From a checkpoint of a small transformer trained on Wikipedia.
Training: a variant of Adam for these matrices, 101M tokens, 4237 steps.
Each number is 128 + 32 x the weight over its row's rms, rounded and kept within 0 to 255. Layers, rows and columns count from 0. The size above them is the row's rms in percent of the matrix's.

# layer 5 MLP gate, 192x96, rms 0.142, rows 72-143, columns 0-95
size [102 106  98 113  97 101  95  86 107 105 108  97 109 107 104  91  79  92 106 100 109 107 106  98 101 100 101  92  86 105 106 118 105 100 103 113  91 102 111 107  89  94  86  98 124  88 108 102  96  88 111  93 100  86 107 113 107  95  87  86 101 110  95  84  94 107 104  93  98  93  90 112]
[[162 177 160 133 167 138 118  68 108 127 112 178  58 157 129 123 126 109  95  89  80 100 150 137 117  81 162 101 109 102 111  94 145  87 121  76 172 132 139 126 176  91 157 204 147 177 205 138 141 125  84 132 112  73 130 161  60 142 129 152 167 122 118 140 140  75 115 168 154  79 172 103  76 139  89 112 161 137 104 151 105 123 138 140 101 123  86 141 114 124 112 149 112 140 105  62]
 [151 170 130 188 164 104 115 122 151 113 169 151  91 145 144 145 172 136 120  96 178 141 207 135  95  92  90 116 174 149 109 116 145 174  97 152 123 127 118 139  93  92 132 162 120 105 124  63 146 126 172 168  80  91 116 143 126 139 187 116  78 145 102 127 163 145  97 127 119 167 137  92 170 121 174  75  89 137  61  81 117 191 164 159 153 134 100  91 106 137  99 133 141 150  49 121]
 [147 106 136  87 157 124  73  92 113 131  55  86 168 132 109 125 154 147  92 123  92  92 118 187 143 151  95 143 115  92 103 147 145  93 114 140 175 152  39 118 148 148 189 103  84 119  90  89 126 188 102 129 111 118 100 161 127 109 105  73 149  79 130  97 153 143 120 124 142 159 137 146 150 113  91 160 149 121 159 131 102  84 133 150 155  91 130  68 184 161  76  71 171 167  92 152]
 [ 88  66 148 122 168 127 145 105 158  69 158 128  98 124 114  75  89 159 152  49 157 139 101 187 100 119 179 135 166 105  87 163 140 168 170  57 120 160 128  86 120 148 173 135 133 161 125 155 182 124  59 131 105 162 120 105 150 160 132  96 119 130 176 160  69 131  83 111 138 108 169  90 110 128 133 119 203 156  90 135 142 150 133 151 117 118 108 139 151 147 119 142  95 126  99  72]
 [122 119 126 142 129  96 150 117 144  82 128 102 118 173  99  73 135 127 110 143  69 151 149 154  64 147 145 149 169 113 152 153  98 151 173 125  88 132 103  72 171 219 151 217 161 121 184 122 149 148 148 140 124 129 204 118 134 103 146 122 139  71 162 150 139 119 105 124 115 133 128  87  72  94 159  98 163 152 120 123 143 216 126 116 170  79 160 150  93 127 125 161  98 124  99 129]
 [210 128 157  89 130 149 148 139 165  97 160 133 136 132  92 133 126  99 171  79 152 161  97 108 126 156 133 157 152 133 116 157 165 127 191  93 106  90 142 125 125 146 171 199 124 110 107  94 232 100 102 135 121 153 150 147  98 119 155 112 109 140 104 113 143 149 161  71 103 194  97 110 117 151 103 121 142 177 115 129 163 125 136 130 179 105 183 140 105  97  82 132 178  64 114  69]
 [ 87 125 125 130 140 171 128 143 118 121 156 127 145 122 175 192 230 163 137 141 175 120  79 118 183 148  54 167 150 125  90 111 116 133 111  81  78 241 101 138 113 122 152 160 184 135 100 100 126 106 121 164 110 136 109 177 131 141 102 109 150 132  99 111  83 149 115 118 126 141 110 133 131 170 160 152  96 154 141 146 163 165  98 202 116 134 126 162 112 131 138 114 128 106  84 175]
 [ 91 160 132 150 155 208 116 153 138 180  71 111 153 134 167 172 165 161  98 157 151 163 102 127 100 175 122 131  80 148 173 141  96 193 142  67 146 152 168 163 109  95 129  96 141 123 113 170 137  81 104 152 176 112 106  87 100 137 104 105 116 141 166 168 175 122 161 151 156 107  80 140 149  72 207 154 135 109 148 182 105 105  85 118 129 114 126 116 191 140 155 140 142 118  98 134]
 [ 35 132 152 167 146 133 107  49 103 112 139 178  67  94 141 157 144 106 136  87  83 133  85 157 125 139 129 143  71 156 117 115 157 107 144 128 155 108 172 125 105 123 116  95 118 160 120 128 144 142 118 156  53 144 122 128 110 100 191  80 177 152 132 117 176  86 125 125 180 127 160 104 167 164 127  69  93 122 134 115 140 170 131 126  99 131 106 117 156 118  86 172 201 143 134  63]
 [136 114 147 151  81 166 123  93 204  66 122 163 189 132 131 178 116 100 138 128 117 129 104 173 122  99 106 127 104  93 115 118 131 102  63 137 168 118 132 103 177 108 167 126 175 127 184  97 102 145  90 105 131 153 208 189 156 128 151 133 118 109 157 127 126 123 233 141 155 104 114 125 135 101 151 124 150 152 208 120 124 155 134 166 150 135 131 134 125 143  57 181 123 141  93 131]
 [101 135 108 145  76 111 141 162 141  71 170 225 146 115 133 166 137 126 133 104  79 125 164 185 158 114 128 129 165 157 136 131 139 129 172 157 124 126 118 142 128 142 108 111 133 129 166 105 125 200 141 182 112  72 169 135 156 145 121 117  98 171 135 201 140 112 165 164 138 156 107 134 126 102 179  75 122 151 146 147 203 149  54 116 138 116 138 116 109  43 170 133 175 108 115 122]
 [107 173  83  91 150  56 179  61 128 124 140 118 123 127 105 144 128 100 127 112  81 105  75 103 107 142 131  45 132 129 150 100 184 121 135 144 178 113 102  84 162 120 154 164  87 126 181 161  74 129 128 149 143  83 145 131  69 111 121  54 156 107 129 129 113 198 123 115 122 170 168  60 126  81 139 132  77 128 119 106 146 132 155 137 154  82  75 128 111  90 134 155 138 113 128 143]
 [133 134  88 102 118 182 164 117 143 132 186 159 121 135 118 131 206  97 145  83 150 136 121  95 116 166 149 134 109 167 134  98 108 142 208 164 135 160  84 141  98 141 146 114 124  64 115 129 153 126 122 148 143 108 156 142 111  87 141 112 179 130 124 155 141 114 120 145 128 188 155 120 187 110 138 137  71 201 176  95 137 116 160 192 178 103 126 157 135  85  71 141 187 111  58  99]
 [162 147 125 111 147 126 104 145 107 157  31  97 173 120 170 161 166 172  65 124 118  49 179 183 106 147  98 140 112 142  98 133 149 112 117 108 172 171 146 121 126 137 129 112 169 171  87  80 110 142 149 163 143 111  78 151 100 130 148  80 131 131 130 125 127 145 156 144 133 132  78  76 150 127 174 186 142  99  95 190 171 107 106 147 179 107 130 149 201 116 122 123 150  86 130 110]
 [148 163 126 155 140 100 134  35 137 118 150  76 145 142 165 104 119 149  95 124  96 155 107 131 120  92  85 145 159 127  94 161 125 116 145 139 147 176 152  98 120  88 124 149  64  85 156 130 134 192 103 125 107 100 142 106 120 114 172 111 130 190  99 151 102 101 112 104 107 227 174 145  64 141 168 126 102 159 133  93  89 114 116 156 190  92  72 139 149 167  72 159 151 121 103 147]
 [ 85 131 147 107 114  92 152 162  84 169 180 148 103 116 113 103 144 118  82  98 125  63  90 122 104 159 124 137 111 116 117 144  70  99 155 155 160 148 188 195 131  85 137 163 177 113 135 152 118 136 134 111 173 113 182 137 135 137 142  79 167 134 234 118 165  86 162 104 103 189 161 148 158 106 105 140 139 101 120  69 109 136 117 102 128  82 137 151  98 168 120 170 156 165  92 103]
 [178  67 141 139 104 127 157 130 137 171  71  91 124 168 177 143 165 136 160 156  94  80 146  92 147 134 142 148 144 142 146 128 125  96 112  90 171 149 171  76 101  94 150 132  97 186 141 125 107 145 107 116  64 154 172 129 158  95 139 121 171 146 173 138 226 107  85 160 153 150 136 126 178  86 156 114 127 109 151 161 187 172 113 132 148 168 151 133 169  98 153 131 167 170 107 171]
 [135 134 100 150 158 133 118 123 179  92 160 177 145 145 146  73 114 186 167 139 152 131 147 181 118  84 158 170 145  94 133 133 166 163 165 105 183 122 153 141 125  83 134 140 158  92 208 159 147 171 130 125 164 114 149 169 149 164 165  64 125 154 149 162 107  82 134 142 105 162 133 163 119 105 108 105 115 154 147 110 109 123 124 112 164  92  94 174 141 145 109 111 109 129  29  40]
 [165 148 162 144 114 108 118 120  76 118 167 138 141 124 148 156 151 139  69 147 140 103 131 191 133  98 149 127 101 166 152 182 138 199 126 172 133  91 128 195 172 125 157 169 109 111 146 123  71 209  98 145 187  62 112 108 154 161 128 163 147 101 112 143 121 125 128 169 166 176  75 174 164  90 121 133 120 184 149 168 105 134 101 125 197  83 121 104 112 145 136 161 129 111 152 136]
 [ 80 137 101 147 132 130  86 111 181 158 105  88 157 178 146 137 109 128 109 132 128 106 125 134 101 172 121 194 130 178  78 134 134  82 115 111  58 154 178 175 126 143 142 186 145 161  96 120 207 144 129 141 136 133 149 145 197 130  82 107 141 115 150 112  82 139 150 127 146 162 117 115  90 155  78  91 195 150  94  89 158 115 112 147 130 100 159 136 203  92 143 183 179 140 123 133]
 [ 88 140 167 108  85 163  76  61  80  88 105 123 122 165 163 161 101 106  71 131  82 119 112  99  59 132  77 121 107 120 160 130 149 135 100 147 129 175 124 103 168  79 147 178 183 116 124 102 131 158 100 162 150 118 146 143 126 174 119  67 168 106 138 103 172 153 160 150 125 143 104 110  89  68 176 171 153 173 126 184 133 140 113 123 124 179  97  94 155 145 116 121 158 154  73 139]
 [195 131 127 152 150 118 148 124 107 120 141 168 120 111 146 179 134 151 119  71 137 126  98 144 164 156 190 134 148 166 189 184 165 156 144 170 147 123  84  78 106 180 118 129 101 107 157 132 107 119 145 215 142  94 143 125  75 122 141 123 161 120 115 130 154  86 188 154 157 167 164 132 182 143 173 151 162 120 119  98 194 174 159  83 170 108 162 150 133  77 142 141 174 122 131 165]
 [129 139 141 125  84 166 161 109 139  72 111 159 125 129 174 107 152 118 141 136 107 140 164 108 131  93 136 151 181 138  85 139 133  87  83 134 120 178 185 152 169 213 157 101 117  75 139 100 181 120  92 192 184 138 120 132 151  91 125 124 101 183 169 151 144  94 142  98 178 191 129 178 140 166 123  64 151 104 145 156  98 152 106 159  83  96 147 131 144 117  98 138 121 178  78 141]
 [151 142  99 109 149 161 109 125 163 151 106 139 119 158 112 110 191 146 163 159  74  98  34 135 125 128 141 133 132 122  70 180 158 161 101 153  86 159  83 116 167 107 131  91 145 119 109 131 215 165 105 155 164 107 118 134  94 131  56 127 176 164 179  98  80 141 146 103 142 163 143 148 161 115 158  64 166 104 125 115 171 135  95 153 125 152 130 148 143 192 112 128 125 164 134  76]
 [ 96 101 110 178 117 148 107 102 180 166 123 159 109 138  93 162 179 133  90 119 111  97  96 164 177 158  80 164 117  94  82 170 112 107 107 121 148 161 160 151 126 107 138 110 126 131  97 107 172 152 159 134 147 108  39 120 140 180 137  68 145 112 169  71  57 107 153 120 150 124  68 138 170  88 134 137 163 138 109 130 125 142 139 199 118  99 111  89  77  79 112 156  97 150  79 136]
 [190 141 146 129 106 118 138 104 138 118 136 175 132 157 126 180 173 127  92 123 135 152 122 147 129 115 181 118 168 138 127 109 166 101 109 162 126  85 161 113 164  79 197 129  96 168 181  81 137 132  96 130  86  76 113 175 154 103 114 174 110 105 101 196 171 143 183 186 132 107 127 142 184 119 144 136 136 105 178 109 127 131  86 154 135  99 145 195 164 110 175 133 151 215 122 104]
 [123  92 105  99 131 113 179 159 155 108 143  56 137 129 194 151 177 124  92 127 102 148 133 156  92 135 209 146 159  96 122 136  67 160 127 155 145 121 141 174  75 129 119 128 162 105 130  80 137 145 151 170 122  54 177 103 132 104 119 144 192 153 146 162 137 155  96 124  89 172 114  96 138 149 126 160  69 182 140 129 176 162 113 100 188 132 109 145 139 160 100 147 181 159  92 153]
 [164 213 180 102  78 133 117  90 124 147 114 163  97 127  96 135 112  96 137 106  91 134 114 165 142 121 139 123 130 131 169 215 105  70  83 117 156 114 127 117 172 133 199 145  86 163 125 147  99 184  91 112 128 134 179 112 210  75 171 138 122 102 192 149 173 155 136 178 150  94 118 133 119 124 105 122 182 118 121 163 107 145 128 130 110  91 129 151 138  79 133 109 136 152 127  80]
 [185  91 157  76 149 137 136 138 126 134 179 106 139 157  79 170 117 128 172 130  98 133 108 119 117 151 133 124 123 175  74 130 123 113 141 170 127  99 104 133 158 120  94  87 145  82 143  65 203 166  86 125 130 130 158 135 177 132 114  26 168 122 203 111 136 101 141 147 134 156 100 106 162  82  78 136 189 114 171 135 127 131  90 137 108 151 153  84 135 118  99  90 189 161 128 136]
 [ 89 181 174 129 206 113 116  29 135 175 127  97 115 125 111 118 140 115 144 133 125 125 121 143  90 116 184 112 114 113 113 144  82 164 162 126 141 166 109 149 154 146 132 187  66 138 207 159 133 175  74 123 139 105 122 123 115 156 108  97 182 141 119 116 107 161 124 160 129 111 115 160 142  90 120 129 123 115  72 164 104 127 150 126 195  52  67 120 163 148  92 106 130 137  89 150]
 [120 156 132 175  90 150  93  96 134  98 157 229  97 131 127 164 126  78 132 148 108 102 171 141 170 138 100 137 168 152 121 189 140 112 151 158 146  82 147 165 136 159 130 145 110 114 129  79 150 151  86 156 131 124 157 154 139 117 223 132 139 154 118 142 179 132 113  90 147 181 197 107  61 165 116 143 159 164  89 137 123 130 154 122 121 167 123 105 118  94  69 183 157 148  85 123]
 [157  91 147  83 180  96 164 108 175  96 118 105  99 153 150 142  97 142  27 153 112 127 119 140 100 158 110  75 191 161 142 124 154 107 164  93  68 148 126 115 137 116 141 135 106 151 115  95 130 170 189 164 114 105 176 174  86 148 170 139 114 126 107  88 107 138 161  74 154 149 137 135  94 155 169 101 135 224 104 118 146 148 140 153 107 125 146 182 151  81 126 122 181 113 114 129]
 [142  97 168 105 164  74 123  64 178  82  83 156 113  97 110 131 150 116 143 152  79  91  98 155 131 121 102   6 115 150 129  94 133 122 132 108 112 118 133 109 137 130 171  66 156 156 109  91 151 144 127 170 104 128 102 100  85 153 145  98 131 145 121 133 154 134 120 100 136 143 167 142 120 132 200 149  95 185 147 138 130 155 163 130 168 137  66 156 138 143  76 118 208  94 126 170]
 [135  80 161 158  87 124 118 115  44 146  89 152 104 130 136 148 159 138 100  84  91 145 111 171 118 102 103 130  98 142 212 158  70 159  65 168 159 117 156 147 136  82 147 112 159 119 116 106 167 161  69 147 133  76 141 164  91 118 147 132 105 198 190 131 207 102 123 128 134 113 147 147 119 147 134 183 142 157 125 136  94 124 110 123  94 118 167 101  78 150  79 113 131 166 102 129]
 [118 164 124 112 145 149 119 131 138 135 109 113 163 173 169 109  86 105 129 126  92 144 115 167 143 124 138 107  92 167  99 118  91  82 143 112 155 194 124 211 100 130 125 106 106 193  89 131 116 146  90 116  76  69 102 150  80 125 132  82 162 123 145 142  66 133 163 151 147 159 138 171 155  74  93 176 134 125 107 164 110  46 140 197 112 158 138  79 195 113 128 110 114 141  85 130]
 [144 134 144 143 118 100 149 117 152 110 166 178  82 156 113 127 153 166 109 104 153 113 113 140  82 140 151 102 181 181  93 137 155 137 195 114 125 178 179 137 144 114 153 184 174  60 155 175 127 129 107 184 133 136 150  82 105  73 127 112 127 133  58 158  72 100 106 153 156 120 138  99 185 159 171  85 144 140 140 103 148 106 136 125 140  89 116 206 135  97  90  74 155  94 125 161]
 [147 105 101 122 101 147 176 105 147  65 133 210  78 125  94 121  88 146 135 115 139 162 140 153  60 153  69 207  95 115 110 120 110 132 142 194 145 141 133 100 114 160 130 116 144 151 190 119 171 121 124 184 179  80 109 152 161 124 161 102 128  86 146 135 142 142 152 129 109 143 173  91 140 122 174 161 187 126 132 114 154 169 130  82 117 107  82  96 109  93  92 120 130  59 117  90]
 [128  94 156  91 109  95 158  85 183 112 125 123 106 146 110 160 108  92 110 129 101 146 144 154  55  93 135 142 119 127 100 106 107  87 129 173 175 163 118 110 114  65 142 120 163 167 196  81  67 127 133 144 140  90 122  84 150 142 121 122  81 196  97 137 118  97 148 138 128 161 126 123 162 110 173 178 168 143 160 117 180 101 144 157 192 105 175 194 139  97 132 147 173 116  76 166]
 [152 161 155 162 184 109  73  98 154 115 135  90 125 168 144 115 138  82 145 113  93 109 117 108 112  98 136 142 118 136  69 118 124 118 163 128 136 124  98 124 174 216  65 150  75  67  84 150 115 164  75 181 112 140 141  66 147 115 165 110 186 150 121 169 110 178 133 109 123 155 147 126 157  88  78 129 104 144 151 125  67 169  95 107 173  63 159  99 122 135 149 123 149 137  89 122]
 [ 75 149 134 172 190 105 172 117 119 125 145 164 135  67 121 121  96 123 156 121 115 129 122 161  82 150 144 101 144 131  75 126 107 125 183 139 127 122 188 161 133 101 149 149 165 146 100  90 133 146 101 114 113 151 167 202 119 116 206 106  95 169  92 182 142 148 176 125 118 142 120 137 166 130 113  71 144 117  75 145 145 167 111 173 144 124  82 161 139 139 107 213 178 194 114 116]
 [125 102 164 112  68  82  96  90 137 143 160 159 133 110 137 216 131 136 128  99 128 118 108 131 112 166 143 157 175 206 163 148 119 173 171 165 130 131  75 101  71 204 160 176 173 142 144 119 109  94  76 170 146 103  83 117 115 109 138 141 144 136 157 163 109 111 131 129 140 168 138 115 142 152 158 109 170 164 128  81 120 128 120 174 116 157 126  73 140  66 124 163 125 112 125 203]
 [147 130 138  94 118 167  79  89 203 109 193  85  83 108  84 126 158 130 139 134 138 134 104 146 113  80 127 128 119  61 124 149 108 110 155 132 146 182  99 147 165 159 127 128 136 140 123  35 105 157  94 168 161 140 182  97 129 123  97 105 119 100 127 121 124 143 130 112 186 141 128 113 137 128  88  87 124 189 143  65 150 168 103 143 163 172 189 130 101 129 166 165 156 132 142 208]
 [ 89  85 149 184 152 146 168 136  97 116 153 112 120 131 170 157 148 153  63 139 132 116 109 180  95 144 126  93 159 127  90  48 141 151 164 178 131 188 103 114  58 144 138 187 136 137 120  99 129 194 120 133 102 100 140 126 135 114 122 144 144 153 155 132  79 152 178 147  71  48  91 125 103 118 135 143  65 115 117 126 126 116  84 130 110 164 132 172 127 159 164 178 128  65 108 112]
 [130 133 153 166 123 122 158  67 107 121 147 178  92 120  49 170 141 131 114  81 140 152 101 132 131 145 140 126 137  97  63 136 156 102 140 139 148  94 159 164 100 135 125 129  66 125 144 106 191 181  97 172  83 135 112 174 104 115 170 147 204 108 164 132 105 113 113 130  90 129 127 149 152 162 197 131 147 123 160 105 108 123 112 140 208 121 133 191  68 106  62 129 134 119 131 179]
 [147 157 159 117 113 149  98 136 102 157 114 171  97 118 141 146 131 170 150  94 152  79 152 131 151 115 126 145 162 121  90 155 169 133 108 191 153 146 129 132 128 152  77 169  98 100 147 118 206 130 113 160 151 113 160 140 162 108 135 119  91 143  95 187 181 141 212 140  91 127 164 108 111 116 121  93 181 205 108  71 137 126  73  96 133 134 168 117 199 115  95 148 147  86  60 140]
 [122 174 100 152 227 136 114 108 173 142  83 135 156 135 119 130 122  87  51 142 126 159 100 118 127 113 146 164  99  61 134 156 121 158 112 106 109 146 150  98 117 113 104 120 157 127  69  93 138 190  94 165 120  77 166 164 177 133  89 113 107 123 117 142 165 110 150 109 117 161 139  99 121 113  88  97 134 180  82 110  96 149 162 175 153  99 110 143 173 136 113 218 136  90 140  77]
 [133 151 161 108  94 152 113 130 157 106 213 144 165 136 133 191 225 156 109 171 173 135 158 129  56 126 125 135 193 113 119 148 132  64 128 143 115 143 141 106 190 161 138 151 121 131 159 160 137 125  81 161  99 136 160 147 116 189 120 150 135 123 149 170  67 128 105 168 170 169  90 137 122  98 147 180 143 112 153 137 174 127 128 154 128 149 144 143  77  84 100 144 102  87 132 164]
 [141  92 140 105 168 121 134 135 148  36 136 148 126 158 131 184 106 127  81 102 101 103 115 138 101 135 109 135 207 141 162 135 149 131  83 148 135 136  98 153 160 134  98 133 129 158 123 146 114 120 141 194 177 101 159 107 151  77 144  99  70 130 136 139  98 133 181 138 208 159 124  77 185 134 129  71 162 100 136 116 160 152 123 116  70  55 102 201 131 104 156 141 137 107  96 108]
 [171 104 173 201 117  44 149  85  63 159 186 139 121 127 126 173 102 110  99  62 126  92  92 157 189 102 123 132 162 117 115 130 116 165 145 144 108 119 119 140 115 151 151 134 111  72 176 144 110 116 122 111 107  89 132  96 156 124 121 159 172 125 113 152 137 147 172 150 145 120 163 136 138 116 193 135 110 130 125  63 120 158  93 138  92  97 142 194 136 193 111 141 151 185 135  73]
 [126 159 131 120 122 160 136 111 155 175  99 121 179 145  89 128 167 122 108 170 162 131 147 200  97  62 141 192  70 112 146 149 132 127 116 176 150 144 163 115 132  98 127  86 116 116 142  41 207 166 154 130  91 134 129 134 191  88  99 134 151 174 148 177  99 116 146 168 161 147 171 112 109 146  65 163 163 122 107 133 138 178 115 115 148 135 167 102 163 163 105 161  92 110 103 113]
 [ 89 167  88 164 161 120 147 115 168 110 143 162 134 122  93 151 167 118 123  89  97  93  70 110 127 144 129 148 181 199 157 112  79 117 151 131 145  91 134 104 103 185 166 192  70 110 148 135  92 173 111 154 148  60  87 164 168 158 113 144 109 185 114 144 149  97 145 115 160 166 118 143 162 101 136 133 126 153 110 114 139 132  81 156 220  95 101  92 172 110 125 117 140 171 103 160]
 [113 118 171 196 129  97  89 148 150 160 189 129  76 133 129 143 122 131 101  96 154 116 142 124 107 168 142 113 185 166 116 100 178 103 168 163 132 135 174 162  80 122 137  73 124 132 106 100 176 107 177 168 128 114 161 114 106 124 164 121 135  95 130 161 165  86 126 138 122 144 110  94 114 129 142  99 124 168 146 142  66 215  97 203 116 114 123  73 112  44 117 131  92 117  83 135]
 [ 75 113 129 146 152 140 141  72 118 150 109 133 127 149 105  78 110 114 148  76 132 120 138 136  86 112 161 154 114 127 136 164 176  96 126  86 132 146 167 112 232 138 179 156 169 144 178 140 118 159 123 115 143 128 151 108  76 105 130 146 121 103 200 137 127  99 152 133 181 168 182 119 151  99  60  97 221 121 124  72 122 112 120 131 201 136  92 124 138 140  77 119 128 100 123 102]
 [ 89 141  90 142 159 166 162 155 110 143 124  90 132  96 172 171 134 135  65 121 149 142 114 190 119  80 163 123 121 142  80 142  88 117 182 145 134 135 117 118  82 110 169 113 141 157 162 120  97 130 130 167  92 127  47  94  98 126  75 152 117 112 123 136 110 151 125 165 129 152  80 140 107  52 192 139 180 164 154 141 128  94  60 113 111 136  65 118 158 127 175 129 193  93 151 100]
 [131 150  38 106 201 109 133  85  86 140  83 164  60 148 134 107 146 151 139 128 103 111 105 133 128 135 133  94 115 151  66  64 137 108 127 110  82 116 152 127 132  93 136 111 100 206 113  85 155 137  92 143  91 149 181  82 152 141 120 142 115 166 112 151 117 116 153 149 166 182 176 114  59 145  91 112 155 108  98 143 138 149 113 126 148 145 101  69 147 135 116 122 213 118  95 137]
 [154 159 124  96 191  91  94  78 160 166 110 100 135 117 137 119 126 121 127 153 113  51 128 155 102 141 142 135 196 150  76 183 113 115 125 109  95 127 135  77 125 133 135 100 104 146  92  37 145 160 174 133  93 132 134 112  94 146 105 102 136 107 113 129 185  90 112 117 114 155 150 118 116 121 185 116 106 187  73 106 120 161 117 100 205 125 122 178 157 130  87  74 176 154 108 175]
 [ 99 187 143 141 175 104  94 131 152 149 107  59 159 172 134  94 216  94 153 154 108 115  95  96 154 150 114 110 125  96 139 159 110 122 124 109 218 157 135 104 148 122 174 116 129 177 135 122 108 156 109 124  98 140 121 138 155 100 183 123  53 107 130 150  96 155 163 136 102 141 147  91  88 150 154 159 165 168 123 168 100 121 140 115 185 113  91  96  98 156  62 143 162  86  77 100]
 [108 129 147 117 164  97 108  57 149 107 149 123 143 110 128 150 118 100 110 125  74 125  83 127 152 149  98 123 165 147 131 161 117 109 121 132 183 135  99  63 162 152 156 124 102 174 156 125 171 200  97 112 106 139 112 117 143 134 138  89 108  91 188 133 113 138 148 114 200 181 154  85 145 103  56 188 192 123 140 133 138 184 169 148 179  91  75  65 131 124 118 113 138 184 137 138]
 [127 149 130  85 158  72 131 121  86 101 141 148 147 206  96 180 233 108 142 104 138 115  88 132 135 174  76 133 118 127 100 109 196 124 151 125 124 101 109 196 138 122 116  99 147 158 120  96 168 133 119 174 134 121 141 143 119 181 116  73 167 148 114 138  91 127 158 134 168 148  91 102 128 148 147 125 124 162  61 122 109 178 153 150 149 133 130 135 150 139 126 201 134  98 112 212]
 [ 97 177  96 108  98 103  28 130 128 153 137 153 144 109  44 120 160 128 100  91  84 148  94 120 194 155  90 125 134 119 118 130 117 179 108  56 161  75 130 117 109 150 100 118 157 137 137 103 153  94 123 159  98 114 110 167 105 143 166 138 157 126 164 120 147 127 255 129 166 142 128 117 193 130 105 111 154 165 136 155 130 129 130 158 104  86 141 121 104 120 121 131  96  98  99 124]
 [214 141 100 165 102  84  76  82 106 120 115 132 138 134  97 109 147 179 129 111 147 124 120 126 104 111  52 132 160 147 123 155 164  84 100 122 107  92  98 131 137 160 126 147 153 130 114 131 130 182 203 163  86 154  92 168 138 132 125 125 135  85  86 143 120 102 158 140 127 155 110 136 180 151 173  66 155 194 116  68 141  98  88 174 195  97 118 141 149 151  98 150 192 114 116 144]
 [131 160 126  93  78 119 145 155 173 125 177 125 125 104 155  64 147  58 172  93 139 168 119 124 136 170 201 143 139 112 138 140 108 147 168 157 134 152 131 125 175 131 146  94 118 107  55  88 140 146  65 199  94  87 102 118 127 122 188 156 161 168 112 184 150 100 140 115 183 171 141 120  90 116 109 130 152 135 145 101 154 115  91 138  99 115 193 113 170  74 113 150 134 160 105 104]
 [ 87 167 148 138  98  95 171 138 167  86 134 146 148 149 142 180  92 100 123 188 157 142  97 146 133 136 125 127  92 100 150 156 140  71 103 155  73 182 129 149 141  77 139 111 145 117  99  83 130 136 125 129  70  77 119 162 140 203 117 124 152 135 167 144 111 175 174  98 105 129 147 114  93 160 145 144 142 160 112 133  51 127  82 140 129 149 112  93 146 135 101 175 226 145  90 184]
 [125 162 107 128  94 167 154 133 179 148 132 126  82 140  77  92 108 153 172 131  85 133 124  79 102 140 191 170 100 103 123 176 132 113 188 147 120 103 209 112 185 125 167 147 116 135 145 114 117  87  82 126 147 134 149 113 158 149 152 101 120 174 203 158 138 154 122 146 147 153 155  81 181 122 127 163 152 140 155  94 109 183 115 169 173 101 131 127 180 101  73 111  93 159 117 192]
 [155 158 102  92 131  87 115  95 108 127 101 132 119 151  91 175  84 131 120 106 127 109 128  98 131 151 148 176 128 151 118 154 172 143  97  88  89 112  71 115 134  83 121 118 143 163  74  99  59 180  69 197 163 133 114 157 129  71 179 136  94 126 168 121  97  66 144 141 163 177 210 126 170 140  99 104 129 146 139 141  99 143  77 125 135  83 152 107 142 163 122 150 166  76  88 113]
 [199 112 103 170 206 155 105  99 152 149 178 148 172 115 160 199 126 140  70  99 140 109 139 111 116  96 173 192 108 135 174 132 182 124 119 162 131 117  93 110 140  80 154 141 103  88 126  74 193 158 104 166 128 127 174 146 136 125 146  97 142 128 153 133 175  98 137 140 116 195 128 141  97 104 124  96 111 150 112  81 168 154  83 132 126 157  89  80 161 139 164 131 167 109 117 168]
 [112 114 181 138 136 118 153  94 139 129 117 119 108 116 132 136 121 132 142  83 105 169 121  95  99 198  83 129 101 119 142 154 111 109  94  62 164 179 158 103 140 106 187 174 125 100 119 112 104 138  64 107  82 111 173 106 138 101 187 113 121 176 160  98 136 168 115 120  51 145 146 150 142 136 115 171 146 138 163 177 117 173 109 162 178 133  52 170 133 117  59 121 103 109  76  92]
 [121 141 174 115 103 122 136 117 119 172 127 171 141 181 160 149 167  96  93 139 150 127 128 118 143 141 135  53 205  89 174 129 120 121 166 155 156  69 131 181 107 195 106 165 164 108 132 146 151  73 145 127 134 100 151 112 141 147 120 120  87 181 154  90 109 100 127 127 161  72 175 105 190  92 173 115 102 163 130 121 180 153 134 153 117 112 156 143 171 128 108 123 121  39 170 156]
 [132 120 142 121 116 158 154 104 115 210 137 146 138 155 160 117 176 127 114 153 138 143 146 103 108 187 158 191 152 157 133 116 135 105  69 191 123 122  52  89 118 126 156 171 106 105 166  92 139  80 143 133 145  74 124 154 138 178 130 110 115 210 149 134 167 115 179 161 117 160 106 162 113 152 141 139 116 154 147  42  84 182 113 113 176 132 136 133 158 131  73 112 135 107  78 145]
 [100 111 145 159 164 145 104  94 182  92 183 126 154 121 187 161 205  98 156 202 178  94 110 132  83 132 175 186 126  99 129 101 117 137 137 151  58 161 122  80 143 108 141  65 119  97 125 124 119 116 130 157 174  75 140 126 159 150 101 102 118 126 116 148 191 181 180 137 160 133 148 144 113 116 131 183 207 139 141 136  98 114 142 149 152 136  81 148  97 123 116 155 114 129 104 113]
 [182 113 140 135 168  38 102 117 149 103 132  78 119 116 100 100 130 127 132 114 156 103  96 109  73 120  94 157 119 153 125 154  70 160 175 122 148 134  82 179 127 136 109 173 136 146 141 106  72 178 169 141 113 161 109 176 115  88 163  57 148 134 107 136 117 134 163 102 141 116 134 122 186 154 108 152 158 135 123 120 175 121 127 112 169 135 148 121  94 127 124 182 184 106  21 167]
 [105 136 171 135 142 181 182  96  99 108 165 122 120 115 132 121 127  77 135 141 132  75  67 123 123  84  84 103 119 131 124 120 143 190 162 172 140 178 108  95 134 128 140 165 143 100 128 138 148 150 169 129 171 129 154 150  54 171 102 167 163  89 163 140  73 138 147 147 152 104 140  97  93 113  60  65 139 201  60  83 135 174 104 174 143 117 145 131 151 124 118 184 118 136 112 100]]